config = dict(
    num_hidden_layers=13,
    hidden_size=96,
    num_attention_heads=3,
    num_key_value_heads=3,
    head_dim=32,
    intermediate_size=384,
    vocab_size=5239,
    hidden_act='squared_relu',
    norm='rmsnorm',
    norm_place='pre',
    norm_eps=1e-05,
    positions='rope',
    rope_theta=1020.0,
    rope_fraction=0.5,
    qk_norm=True,
    attn_scale=0.27,
    bias='none',
    tie_word_embeddings=False,
    parallel_block=False,
    extras=['local attention windows', 'shifted keys', 'gated attention', 'capped logits'],
    init='normal',
    init_std_qkv=0.0489,
    init_std_o=0.0,
    init_std_up=0.0489,
    init_std_down=0.0,
    optimizer='cautious_adamw',
    learning_rate=0.00295,
    lr_mult_qkv=0.5,
    beta1=0.95,
    beta2=0.95,
    lr_head=0.00753,
    warmup_steps=464,
    schedule='cos',
    final_lr_fraction=0.03,
    batch_tokens=[16384, 32768, 65536],
    max_seq_len=1536,
    doc_mask=True,
    train_tokens=132600000,
    max_steps=3847,
    dataset='wikipedia_en',
)
Each number is 128 + 24 x the weight over the matrix's rms, rounded and kept within 0 to 255. Layers, rows and columns count from 0. Numbers have three digits each.

# layer 6 MLP down (transposed), 384x96, rms 0.113, rows 121-193, columns 0-95
146143120095157121114178166165101150077161147153124120083125133129158157163115149120148102098119116115095135143132090163084101137192130133162160166159170136149126146130117112105136164122091134150121118132140138072145095186142099149153127143153141106133113126104121148140131097161125140111
129151125141162128138110121156116144136170140097119145134111120103130072141115164110161189137120109116115160100140121067123136172156055128153117109137101173138127086126129147139135140121094149139110153149168151131084127127178130137187144104098094127114102152054096130103154112133112129106
099120178107106126100108135097110098142118131102133173144178147135155130112134104127141138140132092139111122086155132123141093148139130157161140033147139105168128132184126120163139122106131147115147135121106157138131130131119129104134107115163184091153121128117110146139132133127098133142
106136157110112119103109093135115148123156130169120188109111141112100141130093120126138131111125126152114083143115142143131135122110102102142136108095124124083106152156085138169111131122114144153117103087105103128111124121143162136121159108140078162118164143121108089143127129108128106130
098106112175133136121129152132114088153159098114116117097108144129143164136179171132116126125141172116100136121151105143109156105156185097121140131160162138138157128145157128132110140146095143093157118129111135171127129116133114106139168090144179095101102117138062111124159096152122144105
139113136145127091132113201100090121083152094162119191130155148099079182096129095084085127161084044141131152105107102136103153091120084115170139132131154160135127165138119124167129178091129126114161106148178126149101125150119143155109134113148102074137142145184101153117129140165063147077
117092119104137098148139128142138086131133154121157180146126122142141134146112152106173126102132165089130158154142138086093138173118105138121119106162113109145131104161112135140127170115136159145109086110147126118146147125106145098136122139122108109128095120123184127112112166133162093139
126079131118122127121128110141116146114125142148120121134127114143148111163138190158099095167122094115114129147095112154150138142137157118166101132140110151093107154146158123134141136065103110091149125098143126141108118118126151106113083164135130116113134135133128121124128092156173146136
133116103161169129116172121153134152126152171115143151130115115138158142150116107132136139151108106129106136116167144108134096159159098135115157146156086159121102153133139149139113086153145148168120127122169127123119138129144132159126172118148090150101111115139146117114137159144125149131
178158145141105100101154167145119117157144082099114135088090101142126135118133128155086109180101137072087082092115104186070131097094127104117140139189127132134075121087135124108112106132110112101149140171109177179170143179120142159099134111114109135135187113120119098116141186095126131099
114110123122161161118142094122110118117109112122129148129136148143171180128124108142114152133145171137097136126178072084097115118119129168128126067156052123123145125123113163121088162155070133101098157141120149185163142132111134096093130122163134131118166123120113113155146137105089045104
113133180109126108172112126174104116165141146130115126110152130126119115140171137142194135135123128109139097091146062129127143133157115103103145142118095110101113125089113121129182139130132129103139111111172131128097053158125166147128085122139147146130130145143094135159117142139122153182
103129132155128163119136084101150146170151128091123183159148178132115101129118066145126103116132138092149111167106132131143110138148159113163169127104103141175125124110091115080117095155134145197087130109164091139133160120100125120147065126178130132127093190142091108105097149120125088142
125108110113101085125081145120109126126123111143129091137144122146145098158107053139143100119126114128153110161100111101168132086129148103159154159159123146113162126119138135126110109117154142180082156099162101147158096156147092146120136096118142058145132116119154161161126108108089131147
089129083122112116126167163122112113118149152118099093083113132119117148145134180096138103122104119150078116123122128139100154099137169132143139118139127133133159120110146151137055091098179105146096077168134104160131136121140124130112100100103147187124126100101121186111146140185107130101
122144076150140140122157149119107128102157141118102102117113174103109128110121141148091114111142140141071155095204186144136153167180130091123134093120127118119144182133160112127165113140148109165124106120134141122118126168099124141115115116128079101137102110146095112162111132131072119108
118113145140133132113106128165119105144200162130139174101125105134148144142110091153114122175144133153188157118089163192117133113207116122070090129123188155153164171153117137133144183142151137098104109102122103158176121121132126099133132115180089114129134142105118147101123148100097136154
134112108176081131150165147098079176079163136084172104116118129137117130096118127136143197156162095141110202045124178057121153106103147150109090127137131171118111149145136131154083187139138145132170106121156118075141158147132124114129133120123135131135137140159100137138143126132114124102
128122108143099104111134111129109138135152140155116127126130155122141157138139082136168090121157138092152145076117153125118147122125127121090103123162168144127086148119128088103095115093171146119158159134107154097139080124105171100139094145158135146108116139133120140143126148144159082109
120070126106144124100101133121161102098171137159131129161176147139124102143134144148128117145094119142133149091114146057146122110113117130117171133092150110130134122118095129131162179144131138127079119137172118154113137132145084064108135132122124148112112086136125148144130115153105139116
158135115160115177105070122140122133130118092090135154158165077115117154109151143092124061114104116098158121126148132130073123137152124126113134126140118150146131110116107067129188156147150114082118159124118091134157132120131151099153134099092103137175079116151085150120122120135091170125
120092110136132117149123118126126095075131142116118108133138148125137085125118121098110144116098125122086100079123157115124112153144116153116110142141132203095082113134099119100187144149161095129109112069132117188100125134132163120180097124110116146121092124139137117118139167133096113096
101112111109169123107123143140109088131189152161126144122084116119148112144173163124131141129129129095134127130160163135131122179136067102117153123149136156130102133086125153148140107092154088157090142099124094166110154161147123124165099107075142166150100128093175153127113107161095137125
123120105136127126154128110118151152136116129133133158131126130163101128128119111119140112114120098118130106169127158120123135126116178104097140110137113149082154122135140128147134102117115125134126085112154092091113116103104123165122184107123147195151131087146170140139177160154154120134
099098118116124152107137112127106130101132124127101157101126126099152126148076105114144096079140163132128149104131128161108189127112110124134127119176151124138113119155152144136110106120134107119117160170106122177140162152139104085148096150115130070135102147135127157133137079103097165109
137135090125152077123116114122143118123150157136110122134183153114125111153132180168085154133089103130120137100087146147097146128103091160115143099162121169104126117110131111137117115105154060160135115136151166142092121162094155152182098132084152128086103133127123092114177109124151150128
121128081156126069202114159107130128098103145118071149110158151124084126144132126106148150127141152111090094113118179114132141112135140126151119112105115155114124113082152137149109108106116097159115124132112098161129164131168186105137175142119091140128143143116112096138115173104153153133
072107145139130096137133166141135092187134144109132148129172100110179130143091135139118154104134121111124097114148146108131108135148130136153141123119146157096164130111122155131107146128100169108114113109149107129137123126126105153181159150143137125160118123150107143113104157073169117071
129113112125115098106119133135106111132071143118093132105129103142106121095153119120095130138153166114150172153114109096125154108106111108158170098122103131077154106118118163149131138077116164149095102103068123103152132111166151157119101129151146082128132133111149069189115106141138169146
129109128137116132137130145139115103143145126145136133150138127135132118098101132130104144118137097144157097145141142120123119136137094078143111163151105115141194141157126143099125143141122159137094134113127109120123109126151138142149151124123147164129097097142137134114121125138181177125
149109097113129115102110147110110177154095141153098124099121135130112163159153133131110139158124127117117140158136117152156096110131157128121160137129126126081156159134117124160142116135088110143180125111114106066110115125106155180151104163098171121102144130102161145117109092091121134139
087096101104114124145163092135101137087102172105186105126107140117131104171117076124137142150094131162073171115185116141112126165156095124196122163122123161108114074087069125101127131137140075166103065128134119138144113159104143131141100145118105145141108142073135105131145126097116113146
151125123156099122103166130162109130165133112150089124121120104117127151134111178072109167124118107143116161112138130164107124141101124138142111125124076120110113127095099119146092140114146100130122158138174096131116168143134106142117096173109124122090100092134110149109110177149124149124
104126148144116136119127117121134158110143179070112141117142168101146102134124144090128117114123120154097174130105131118121108163135116131162122152125144130140137096121095137132093095142144141136120119113153146152145162156108160175134117163116108084155103113112133123137187159084124150134
112111130130131157117149143117108127111107117132099128110111145125138134137115085144119090143099146141105119122142149128147121190128123115138112147133150137094117137150101134075132154140122101153126139122133087108122127135142110163156101125105135129104085105154148121156115140140141102119
088141133156116152137155136113095110154147157173117193094158131140158152142134132116118105138111133118094133112159110118146123141137127116134140113147117089113124146127136143108139082109127120151144152162158097177121180120134191133161120042150076167171116126098104104144175167118162124135
140103125124141125110119133114108136144086145114095133125127116151150175143124116115147119142119125161127138142097132108107131128118118175117155122120158119137126101114145127147128082095161148149129160142092154133088123127135156130097116129124111146098126161128138135122099163130116123130
098129108140144125109143132129099105150103153110100150110106143141147111129083159078115151166135175105099115126124159122091175136135098095166122087110095136136126104089109127130096135113103157137156098100105127151128096106116169123120169158110096166093132134147198164104077114135181128138
105146136108135105175180102143141112169123132118121150132151183142155149106147196169119114117120132126143095090182084081151106145157124151095132121141097092077124116116112143108136151103141128162161109121139114112145107150136145129076113147135142150118150167118143117148156142099110129165
125107136132176085108082117138120157123119135118105136118100094132159151136149148131109104133099125125139124122118137122125122108153154126176138132150139093121102113116120124105136113130092115123137157144165120150166139145119126123175137157146175104176175125144119139148120150145144155147
112116130137122102099102125126112113105137115157128079096163122098122129158131119176102120120100145123138137107145149137135141117135130157154139104149145099130132117132165122116102150120122132133108138142083174125104128162127112099096146133104116131125136106133118129098130095123118161105
099111185133121127097152082120115105166144105187141089121125160130139133183093130164076141099134155107118163139115101107118101116147159149161127116159120135134137113107156119124123110122129185136133102132122120134133111152151078110149120105111086115165113067124136098103124124125062126096
124106128154139099088098122118118134137116098091098122144110102139157123135069121154118120121071094107087087114155107141096163133105093101171117100136090103085102125109120128084152108133097108143139131143150136110158106152135120128162151094153116162119079158104150169145127134125085180115
114070140133157127134147114174094085104134161094152156158095104145166159138136121098119166155091180103126163126144127107162140171144090156138122149119134131141091131079089153157121115122141138137157099138107132128147154192068140143126149135100093116091135126133126121142103143133108142160
132113168104164108113135100140115125116116107136129128129140121153113146132143088102111127149132098106155177136150135161118129131151138104091133124123116096153132141152119144153129119142137123163109104080139168141130122100160081140099089147146146144149123165138151114100138137156110129101
115104128126166156126126151144160143113134112122140119155117094137080117120143164140157112122123109127136133107109069151130124146133124157118134146158096133085111135093121144139139109129153156145149041153152098121135100147118126119129165141127097170113089099084130113150146107095109197135
162103114142099129141130137125097100136112146148152158090144151123143161106165136082128149128139135106131170112127138120117118170147135089132157125081106109101119111123156129142121189119121165137107150150145114111083122147123163141122137125155118100149157111108164101094123138153174109130
139138124139119095125127119134098110106153178138129162107127098145131170064113155136153101126123155152089149152122122146181114133171119128116120154104082135099102145126101147096162106122143112118100085132121067129076116129160144132151100139159066136150108129103120075122137107115082099126
111110147121143136105099153064135123102110102108070101110120159136116098142086137154097152133151095144135116126085120144095134112138147104093129165131138154124087102130097126140137171145165110110096125108120121114147131130093149158138114129097141094171175100118133127117127095136123193147
192103149132140134116080103137081129150170132076119165136114117122155128113130098101127138111125126110111128153162160128118112109155147101150155129119139136124111129146114171105172119165142101133124136170099161155085128122164108125109142170111099140153137161101109123126121145165131119132
102069127124128136148120114121103095122151132126125117142144127124131093136127109133121103165144113117108116126121116133109155131138096138129156159120129158136108113125155101139117103145129139134126133102138105143106156145122118101072112100175134130120117171151175155136130111147107150121
113105132105153144085097052139137144126161162103151155155130148141095091128092130105150166123135079106123149092142123130156168125131078099134111142149077137157142114144141110061141178088151161118141099147125094143123133153119124117127083126114121118112151137120129118138169143121147141140
142112147100107133130115082114104108125147130170133153125126131136084131105093093122098129129143141119108119169133137125161168153134110099122105123116111130110119152066127092119125116152106150131128122135163109154132116069134131104088071154127070122104115144120085110145148179129132122143
134106136103145108156125182110115107165141122126151091086147127127076169084128102153135147104114109109114124108142126128127143081119129153133107165146090132116116075162103141137130119131105099136111175166108121163123162154146115088135091055187126173146144143117126140105111131138113165163
117110173130142113127111112107112157131183138105143121116149126155157118117107167122150158114100121088152129143129138100158114145123095146140099108161107150133116124122137086150113140096128084142130114163124088126153132151134117142132095142080151150124115166109133130140138135113126120136
114118121116104125138147100139131113130187114148132125142109097155162184148118125101108152121167156136097169183101106117124129138121148108146127170134111110144139176119126141161154100149124115158177103099109118107127107092140147133090126142135092108149111183146117144149146166122087153122
102090144159141121099085108138141129134168138131148177100134113126071170125093136114156159108100131110109186145114145140128078101171108120119153118057070187107125165147098160136134107148135128157151166155079141124140116148102141146108144135096165161108127121103145144133129131139100131137
123127099127086100095157123100141149099150108116125176100165159178149146112148086144135108130135117128158137149109170129132115119149162119102134144138145198118187168124149146121098142165145127091149126174105153152115148153142117164161134114223103092121124103119165079115118163157129153108
116129146131135122102102170121125164138127120135135129108132127145138114113117139120124175157139123140105102082094148163121148113131165104115118132124096189150129169092101136126120118128111122144152099112156133147126118108131160147137113128156144135130127121138096166107091123156155126129
128092167107122110108129170112202156144114123100120149071132101125113114126132147162111106131130102099137132152137127179120111163124114139108103136156078136117096121087155092092127100154134152128122128177160155183183130111069091142118123050080127206143159122113132138094158167116095143143
136221100134131156161189118118121149129108093157159141135126159086116106128151103117140093148133157121152123149148174117143148106144108147164119121152181134165130109122077107147148134127120173128125164150155123137139121101098168176101150155090119144131139126126128146102064110130162120126
136106101133165113141135134109115137106137164082100132140121110115149098135125112132121124122106115141128107136159121144085119139133091124130122120145138126160108084126092128123137170129113124214094129134151141135124165147130143155144136148139116163107071109145148111150120121158124106121
109130111131128160143139141145135139162117119141088135106130095117162150084127127119117121133141136140142096111112143148133103132156142127133142103129126102117147156122116123108122130105113112110136148137110140095165148113120125117116107130135103149146131130153106130143098172136117114156
126112154118112138131146105135125140111155088190135113128108112132125138153132169096119151113134077123125149110115118118121119129090126165162129121159082128143069141134107142096129139112120132145130139118180033106122111151084131099115117134106132127100071110116155148094122131127139064085
136128119122134088159153083148145118101097179117081187126067124195142147092154133117114150149145137159081112137120117126102125150149084128182114135102114160127095130121147102140151112163114129167117112080130134130153146157153114151138144123123140163118128098145098169117111143121100107127
111079108136160128111130130137100129134137117115148156120125119153130158131064142143138130131136109105116155140129111069140093144150118113129109109113144123082142150105109126119127116095126129157129141153130102165067111137123127133143133131153086131099123142109116109129151150136087115123
131135136119123127121107189130122142095136120145100160124086113180174178155148099107172164099141130100113127107151124135097112107118129163062145117147088147141178174108128112125141157141123093126163134134154139121124114103130109159139100113137151144158154152175076103092130141136136127139
067110126130150114093079125137124114131127155121120161114103082123172118120130132120115151137118136155099124096114105127166150127085109132147123120137132134171094148113142094119158116115114094143113114131126094056140120120146155106108123123134138125131143140108118143136152149130143115116
147091104139148155140141144116130100106130142112103175119176124087146116126115147134188132187150139127117117124093139067123113158138126154108108120154121117128157126093188107131110112155137192148132092151106103130122128122121170127104150098145133121128084175174120161129140110114044134101
119158145124126141090114136132124182109145122165082161127173135150126140106121139098138151132109114127138139113126124129107154142185132093111139104109149117107135142111111139135142091139125153117113123170087156118118114101134137138126111145150122162110134130132104132110128128101125124134
132096174124106111165133167108131126085098136107143084110117108147137148124104129156131123153128088100101163155131177121120084147145128134158128111147122142135066130156108090178142114079151106172150114125142163159152139115137141135149125106165152128143129115106139129136118118116148164160
116099127130169117115164106096151129112118148156112146124086136162140170144147105114140104103113155145165132130160062142147148118087133124110140090146126128158114167122125136121112147114153109162117138120121146156131126162153138115141125112115111138091107124088123116169143175155152127137
138122107171123099107120140122102105140117145117171164123142090113164093169182166167130140126138128109108139132160153134127175170127103097108144126092132115082167087160104137141131144123162078115149159132132106105128122173175119134149106150156123115167123083132132102099129158096130155157
# layer 6 MLP up, 384x96, rms 0.123, rows 122-193, columns 0-95
143170112166092185192137177163116154133106113097113143142144140124115164131152145159096116147109163091154145098106167090116132121135114118160146107155120148114130125118109123082107174121118126145102151132115103110138156084084118144138141164105148122126119150174096144122141117132143074155
180100158170124119150125143158134139084107117113148138147148166130105095116136125147081097169149109132147084160115140138132125093092144126093139161141138111113132097106185126122138167132065118096149138146116093134122089104130152160117133130151130093149139102133162127161127110118139078119
135163135112105115095120159176129126101141128131135119122111136112131106117129095114122134149159134080131165151137064123160163094093153101101129164152153093139169107175128130116129162117174156099133149125129095159153098146154115140147140103097124124115147112129111178109125117139132165113
152150120141083125123173095131164123127129131102135149142116149119089114169117138097160113187115155139154127155113148117139159114145111133188121134182134149126101132161115063079083146121172097133114159106104072122143129142139137169125102147110137148115137146129134121109109120155141114140
116158097163091148108156112139160092151128130120119101106142177148097103083173137144125145095023164097148176156101112126137164126115157089146147159145139104184127080160149071127101173142158194128039140141117130114167099139111089132168090163165137106062144147080144152103133115089148131116
146125120145100105141138147116157153101147125054135142122138129146117184136145124133110120133116136110151109135118154111148151146165114109123151144184099143146124142148136116132105127093131090107100145156115097099091115135087168153120111145106135142110111106136083144113064138130109138117
111123156129163119090148088122163109125149084135128158137127100100152137135114093090127127103112179136141108142152141122118113131141102122127125168146138093180177127122137127106128106157144139135096133126077152138158136162112117136140145127109150129142144119087133141108134120095110143174
131135097129146121126132100133132089131141065132153070155115164128101110115119090109122092128140137129108152184139123116137156083108120116141160101118110128108122128170120130141108115127104102105132100124119101109164094147114113152121124137130130168145142152112121129084156156104112138127
159184119184131131140133116128099137130085092126142105152109096111069156078106109141083057155135122114170099178097110151087137081153129085120127078109165119164140116149157086102089124069106082130114128115129056104152109118131120164148157135119176123111142111122087134158126144099119071136
140135125105115110128152093125102142135126155093182094136130154089142117120182105089133122108128125114121157128126143143141168115115111145093171178123112130145110122177121070133158105144111116089117100186126078102096125132138141134117119092119093180145174070133108175116130119104130119150
148167121130094107157174162150135075141135107113123135149097133122125124125128113094101114134108120164125163178135179135135136134116086165134180125182118169178106105135094110163106091076131122128115124126102101129156120143139122107121157114126110127123116089099140125102109101111111117119
098110084151162110155168144147107141096124123138125122147105116133170103065157146076096114063111123142151161128168172108152139148125157086133138125181105170113112096119138180141128171164108154043119153119124123146138117104153127121147139134156130129116159109131111137145085114083184121130
163140142131058131154150134129110131158125111124156086162175155119097110115148145125087128177156122147153155115102120105098144115187092110119125144126104111143111148140128162115149129108139136079110121102134151129103102164156183200156116135099098143119151123108135149129144118135120111139
109143137118127080124116107169107143140147085121167114123151160106082110092134084096159118116163167122123170152128140100148132140118141152142152155140139134138089118127132133102162136115141117102143138134129085126139111128165093164137113122159134158065187150146107122097167100142114118185
112153074160117133142136117156129098105162115116162101130141101108128185102149128137185103152115126157159149120152140108144123100111068129124137143177085092135141125146133139108130146101138122146086136136158113092153125118126111096107124112114122143164148101140134144084113130127170135118
138111104123087127134145137164170120119091131104157141173081140105112168109160137110116108121103142134124102178135109081155091138095112164125122111145114100080157132070154075130152126116155110098149105166105170101129166152110179153134083137138110110103154169129113173099190113111143119147
105163144180155104181153098142121111177144073157125102128126128084134123120111120128121140126119151123137125125157141217144113143161096092188123134149161103148135135121115125127133117123118163068181186106169095153145079166116152130121096136121177128094122123167081181147098116137126131130
089130095115154108147143146159139122103155127146180143125117139113107130118109161153136162130114148125130097129115159152167109096113149125144114127160094106128124119141122140139171182156119093127141136093133102137109146115098122158133119128180117106121137085160140137151160093103167159172
155147162135106154144157135152159160154123118133147106133127108123107085142142158146121132174168145125123147092094128101184169142122121140104117134139173136110148105133133125116126140121080158063103111114134090137153145088119075140141096136155072093145150103155144151113125119137129101156
104127124132122160141183159141163129111104154095145127191142120088103126119157097095151134131117144121140120147161089117109167138114134082128157147132112166079156078183137111076091114108159112090142109157113155106137116139116139127127121148142142112073151117166120126161114110106119138194
181147111168134109123194083146125152165124100124132125119144136129105157120159095135160121110130168115138106122133127149136085160101106126175153127115121078127092134127121112099115126110133125108148133168144102095120147099122094133101154128144159135120096137106151109141139110157181131135
163167126116123097154107199112141157148155121108139127140140126141150106141168151141123137166046131140166133136130140156153136116145114131157118119156155166113119127141143108145097092132132153155107128090147114126132147127160156150108107174131165119168134152121112136127134153141158100145
106115098118133105114131113138153114077141112141112066159114133111141087132125128168144116114104139127108134110129130132121150159099076118146160111137133142149107139107104144158098146123140145119142124129116099162164106140135125149143084151124154103120155129120135125093130110135142125135
160121123088106142110188125146084123121100133142160159120155106094090146138122123124147153152134111096151129094120118149138095128161145141153119116125058107096147150119165119090110124111120135070139117126142130157117127098152154155155116170112099146125139115157104154111120132138195108173
145122097145106125130128169138110149133134104116122123110143118141126111111159121119143124155100109101164077097145130157163125120105118112135145088154108080122145112189103150137063116151091129114085120110129144144135118139152154175141125106104148083140188144153101159073124184107117078132
116144134169110132122139144124191124120135102133170136159142107104148160116115111107076142107122153154140130175116155166132138115092106123094121127119177151104109113180128145091112143110160155176136134171150124108149144108185157143175148106124136115126146126098109166130148128129115097154
106148129126121163123143108157101155071144105125116132119104154089142147097134122080077128178097168166109173123160108131131116154113134140096120103142136121135097117154122094127113103112116118094132135109130108108095151092126125122124088142149158146136125154082121134123103093116152091105
134142102087112159198132146128094127131090120150149105153119152094138139112170057110156147153121141140166128105097103147117164138148079070119144129153144152174165128111132130097122102117140186117139143139150146093116141103169130118188119155146125088089161106123131119101123128140123123122
147135100101143108132131123174115127132137132139141139156143130143130082109096142161108101133119126106162100110132149126161128134151081105125136101125148122133129144143114123104137151155127112112180154131137135146097130113152112117149114141153150166087116088115105104114106138127147164138
114127129136109139119144126119167096167117077138196098160190131080087077118130131127153143162086116132183104142170119129114162139117090146125126119129101148114145130111116124095132094129153130165090092114165149148112162132124110146136141107113113148147139103118127145129121151137135140123
136134071113130103172162119119134104190136072134123107154108138127115139163166166119118085117078139110164137108121173125133112079167120087144142114149120126133081139140175099104102119131113096123111115131161108149136138110136160089118103141174169110154119185100128149181137141121180084142
110157131130125157128139112097146109091071112129168106172158126086102115104125072110156097150141173098125157188094092107134114144127096150125125160127152136130147117144149107120140149112135147141124122132110161141115144102130129147150115147125127092126130146117134121138154063142135110138
129136103152119130129153104142089135136155119153152095126121140108129116089163118140189108150130106097175098165120117134111105145139121170118122098132116124143125114115141150140151121099139127105125103175122138120111132105139083161114100127128164153096120142125162126125095078110126095146
130127114137136115131131122121145128106117106115115145109154146140133108138115155157104129117093131137126135113103114154116154075166110156077133142160122129102091118147170116128118125113139140123109162117106143156111124171148123119120084124130131135141167147109094141109119137088101143107
149116105155088137155155098131148171126134119142115139128166122110123085124132115134128085164154131081145091111153131147087148112116117139116171158144119135087090096147187040129149170171143110137151153139148071108159144158125128163140168178092179120148137119136137149113129115130108150134
074105148125136130153114127146112107086129097157132155127143152115134081133124129126119127154127156117152097126177138181128136112119129128159109147133105106123153178144102144101158143167088096109102093140173106162171116115131130108109110147156135119157132142130130149127127128137139110117
111169108178144177145149087148156086091119104149146109176101120104109148141126121145134079168106115112120126123149153123123163137147103141156143125131101122138121131132094106094101139095114171143128105111170173078157142085129130135141083141159137101175112138113166140122138077110151105139
104176134155098130109142167179124114101125148080143112138123125092118141123129117109111165132138155143158152195094115139120140146177132109147168159131151183124154108146123125127152156136139136143120135125105157186126137138133157150157138159132156166103144093181068149124076114088105100117
155149135137095168159135143158174089135142146124134135127112162129152115133123137134121144169139130128117107137126116165124115131132113128118117122114106158119084141151164106143132179133158118100106117148141127081104123133164132133144147112097099130104139158088133152113151137077117125114
163132125105139149106131167132096154171133108098103143130126117130127136101120151130161117139170105120150137151109115135120109117126096108104117143137119152102151110105107122136126099162134090133128114150140082140121136136128151155127086139138109090150100125125161132135134140149149133140
117136051118154151138145101133122132097102090109138141153131154091143118100167126096104116121114165127140109136151111129151149112134087104069102177122147098126127172137105104142119180145076112107115132136113105125109154102135132138105106158153149114116157137093134147153137091086169111145
154130083124149176109124088147177165142089061124115096134132148101145124092122112097127143094120134162116150124135152117134108137099133122117122110148087106104089111140141112095155167165115160101114116127136070142087147108182128131161113129112126151127133107156121172114071100141144142151
143157082130109145157132126144136096154100073153131068128117151109058116148138069104094111132138105107131126106113125160072095122122143135126186114174107110109112123136157113150138120147089130123125137107158124162138107131173158118140110100158105164141149115085096131110142161138122119118
117115097135112148126126179136124106140103127103130161120127161126156129136135124141123100133106152106116097119148148116159134149100120176121113120157149115088142119141135123091166170146112131088140147121133105110134114126097171137107133176145115108106126102142153152141157128123181096143
144145155184133130138160127125136149108101126128187089180122145094095105144114147144130133134134147082146137187162102133157104119131128147122119132141159132115108164139140095138148107137101136093102120163136150123123109084121141137162116121175094125055160113103131113091115138088108172152
091144094117129142170123131132149110127132132130132148165134137093175170142156108131149148127086155130138104101142082146147107122119131094125137148155137103108140119088172134104116134153091173126160154085105139130117127145137123145156111134141134104123126122147124145094113144113119125113
159145151107108116183128141138102132150190127105131090150103136088142165123161134130132124121106130151156168125101151093159159121134082096114150131151112167104115133147119122117113160112136132109134146105108064117141163182152152100119141127114156150129157110127158184103154144121133120119
120119126147113094109175118151146107134144152148149146135158128095129160133125129110106112133122122142160141146122155101174146096129134149145134094140112129123175170147166151124094140108107128157150178139128145127109113097146092128113123110130100146072101123155108158127176120150160092138
126134112138123142117106157145112197115123101112143135108126131064125105146138154152102123153090172076140141112138130103145141135142133119144116152139138138097169129138168097131120133140142101142090156121138120143122166108111114160149107133155159117111163139122112124137162097135115094149
195109125138084144131144132125124128129123139128151106154141122123134140121137117136096106134120113116133095100137133123122117142085133115130172124137134120143101143172116107129148136146094096131142106116136136105108141109150115157135125134138159150136138135166122156125125136077138151135
111186068125107098115132140185105098106127099124121121150109139123117093119106104095100104119145160121129109152139088130122155117145099130099159128128153112121135134123127125089116153117126167134124167120120121134104084152134133108130110120122110096082155129132113167154082116150138153126
134152147149146105110151156118147099071081117140151150175124113108138104113114129084121136107087100144122096104120165134120124148128127166108136170176119117142117165152139117140147137139141132140151127136152124113123124139120144148177120149092104157149165104103109134043102148097133128091
121154122176129146177192135134137140122076132128176123180107126108131126118120136110069114146121134127194141138161091118133143104117128101132130141143161132192113184155120094116100146152106072104072119114180152179111141127120132127107136159130113153139143126077096113154112130093133091122
122141101131123149128154091163140102133101125122131136144095149101095115132145099135129134103144149097108130125103106145090138120141128121141140163125127087140158113143124116131168133131108162123146140132118153128096120177125151096141129127152115140143140091104141113147111083147112127114
122109116122120128118136152118133105106092137126138126127176089099130098151128117080103077107109102145122185163140170129137139140113135136113145150178154134112123152144133078121112125164094104082133128131126133116147153133113135136158091139116157143129150128131114142068148111105102144175
115165120154122135124154064135138172125158094133155101132097138080105144102144114136145115167168117126165125136118155110151160113127086154113155124103148143122097054107128143083133134124096132165146100147102137090149135143074105116144094097110111151148174139119124156130168112145137106181
145139096098114138129129179125099108144093122068154123148078139111146096127127152114043080132157119110153134180139119133139114138083130145121122093155117133139108135168118159103113117116096093095138179116146175114116153133137106176182140159118145133157149086108109127133102125135159159118
119126128117138107150140148129121164121145119129129107114085100097132128083142121122110113102099119132110130120172129090147120135106140142122146118144153101116132155133184084098120165106100136101124164130133158130095106148118096110096130127088125112094112124119140130154134132085162135146
139173066185126150133146096188165151083088134157119130182103157115162127103122108116073079117137175153140126157135121115123189116121124128110126131136128114157123109130134132113172152083097129094103079093166138095150119098159129129136145143101180143164127098111086154106139085117200072133
140159093156108103148140122121107160145106086100158090172145156095123134129132129096121121119122135168159096157182088150138106131141108102133145121129117103101137131108157135103129157121124089097112101091152161172140139155167127164156111106156116121093171155116095162118149143156116133129
135156125156087150142149130128137148122148130132123154138132122111140148092169158151139102124118132148166128097152162113135085105119136119127085107124151104103107147092108101107145121119120149142115155131136124106129128100100142161130169135119151103095128144132161133103111139131132096143
107091111141139130142098120112091114127136129107118123116147196134110123123104133175146108102111165143117162142109144137111134090128089149145141156128106142116118096117114142151124121165134135136117112156119095162084100138123134153127119119124147078134142127068121105122133108126123154135
159181062172088155180150147147121120128090118115153133118152118121129112131184124114115126151134105090116140106110164137117128123117105143160191104187087116125108134123083095163139110114113096125092145153145116100157108132097137148113114112100114146149133142153082139104132135107161132149
119145107119087143211160130126133113152143117163121107144114166093092125137189107113168083152104134108151116186109130117104156083164104123161130129146165152148110132152118122114122161090158175142110152160120131153135116142167129165148142171136104127149112127138160124116108122113164115142
119141156137125116124157103120129151148136151136133091160119101137094098079145155099131093119101112138153144096098128159172140167105093152133128141148136129122092119137146079127105110138107117102140112140137138108132122085148141152145129120157130143135147147121142164117138091139149129170
173125115123100151117108118131108138141112124131139117119151159089078108100128156114112075118137096195191131132118119093194156111155137109167116148159168091150110108120152148133118087136129137109129118099137112115149098155104101130115137176140099094119141115179128141156142149113190123130
149167126155135146158133151138153157116134126110113111131116161137100117138136142123111089137112153148120113159157102119144090135128139101110134171127098164123115129160181116166100140103112139084110180169171095155128109119128107152131124146123131082142120171118143125147104131147104124126
103111100132115145130139093117143114128120112111131106145111182118146126108132107104105090105164128121157157191109119190122155100102139133133155132123125142099144106132081128110125145119132095103110144110170144115132131122126121118128177124141175129111138122098141158056159119191165144149
116113133117147112130123116120093079119103073081132137114123124107164125144125155161143115115140139120138121157149147132125143119083098170148123150155118153116153114115105100104126164137178090106123114090163104147127154146130100132127153119090099091155141130109161135120144141131128129106
149134105133089145142165156098170135163134131148112152142150105094127117121170146139117119126108187168180120122154152122129128129158147118133148100166124127180096131143136099176112132131142102129102123124137112086126145097117167141161129119110110112144118145088137120117087103112164097153
112143126127125136142137119182107105130097124080157093112149119135126094094129099112071119138133109103126142109102120176147128149145121133108129146145115134180126094162134128138146103111126132075123131168121132126155088118136116131128128108115075132101155117185088159113110092123111111147
156134119123129115143146138108099143127125128125155118124169139103188122110158119107116136156123145128129115147169130137146137082090129111081140127143140088154124121183110142148119085124117188108142155099111111129142120151103096155147136106163120127085170127138082157063118119128111133146